config.toml
n_head = 2
d_mlp = 128
norm_eps = 1e-06
tie_embeddings = true
extras = ["capped logits"]
init_std_up = 0.0534
beta2 = 0.95
decay_fraction = 0.7
final_lr_fraction = 0.0
batch_tokens = 32768
seq_len = 384
doc_mask = true
train_tokens = 115800000
steps = 3534
Each number is 500 + 25 x the weight over its row's rms, rounded and kept within 0 to 999. Layers, rows and columns count from 0. Numbers have three digits each. The size before them is the row's rms in percent of the matrix's.

# layer 3 MLP down, 64x128, rms 0.187, rows 54-63, columns 0-127
102:505512483525507500532475488505470512489476527508510500533508479506527512477513498506567481463531458473509468517446479504448492507527498532504507468523478505477504522544481540546483490540525483526484512505545506506496528550484461501497541501477497468491494471515510502447557500535512490494512490474490490492488506477466471485539444524500472453530483523495521492451488537493479488470497
089:469503484521520469505479520485543491490503502475499538484449549475496507485497481478499484493437508475536508559505483491487459498471466513470525474518479506499472491486520499539552524514487490524513497532483498493470503499474507517488510540500478435480511505495485562490529505476500502544526472493489479535505449501500474463510500467479478509516506486522477547491516507515550556467475
099:496512529540539486531516487510499503493465541493463526523492442518490471487491533513504490491481483511525490486499512526508494537479520509523508560493512484464474512495519476475511482497510517485479511504467479522495469481467526523530515532457446514532491480459484464522553486503521517498534509501501496453536534513508535491457454493507498528495486470526484487511476481428473526456464
104:500491497515487495491558462513494505507506511521538496495510522466518530448510535512506476466530499462526483497489477481461491493517449498451517501479538467502491495479476483512474567527510568484489516514510457509501459487505546483449471544512465477503522515492535479549506495505500500502473516479490524521479509488486514456498497522505535497500494513480475460509468504517512427504495
098:522467518497504463509504492484501503482473493515528519488488500486476501492509514529474494512510462538530508483476510447531528423478487516509478534507493477565514456485481468493459547520540518521466540525505548515514513525508495512497518483478497506445441481503491505491452475536480514480525530476540530509495488469547518531518510549497510491530508501499469501514517479520493496534508
098:521499456500496525456479480499513475516516509525536518522481482518478485487495526460544516507535474477491501457495499475521478488519502496483505492458499493524485516547502525507515538511435494460479495478501502536503529504503487516472531511466520485512546521488513534477570497442530503496468572457526485471508497501479526470483464482495488550509512459475481473519495480479517498488520
100:508521543465504533546467507575473473505519500464495483494533491459528501475546474514456523489467513497547501461512515492495464500532521441473479527476504520435500534524504498520522495522534472513485532487456500487513482530486508511520518517513475546517478503475507466476497483517546522493472514518487514524481516465527535510527540486522477510492528516533508526492505513496507508487498
098:560524466511527521495490510489503488509458557504504456513502507443511476498492507486507520494526492530481460536505511459496470483481516551470497481521483543504527515490540479495513514476464531522497484528502455461512510530483499504518479487465478497490460452487480506509483472525512488540503520479481536456510504534471514495470480494492524483460496481544501567476468495499486484470458
104:538479508510519490524478477482483469491500540510536523531493539461505486509489509526489488490488467519549554531509521473479488461500462461460493506468481508471475515515446459480484480463479513494470499502510525557493486528529517473442517537528493445498553528520479539490527503477476493533500491462491463490499541493482521506471483515518503496485522525519465526494510489483519502507476
106:495515501542467506481493475554480458538470479496486494534511447514494499520493463551491500486483544510480530524528547499497469516468501516528535491479474520493487557491462501493494504505489473502492452520484503473484468536521530494524481515503544530532520531497503519507512525480452513486468470515509480458508503483520498503460545505488463502501529468500453457529463469503526503532491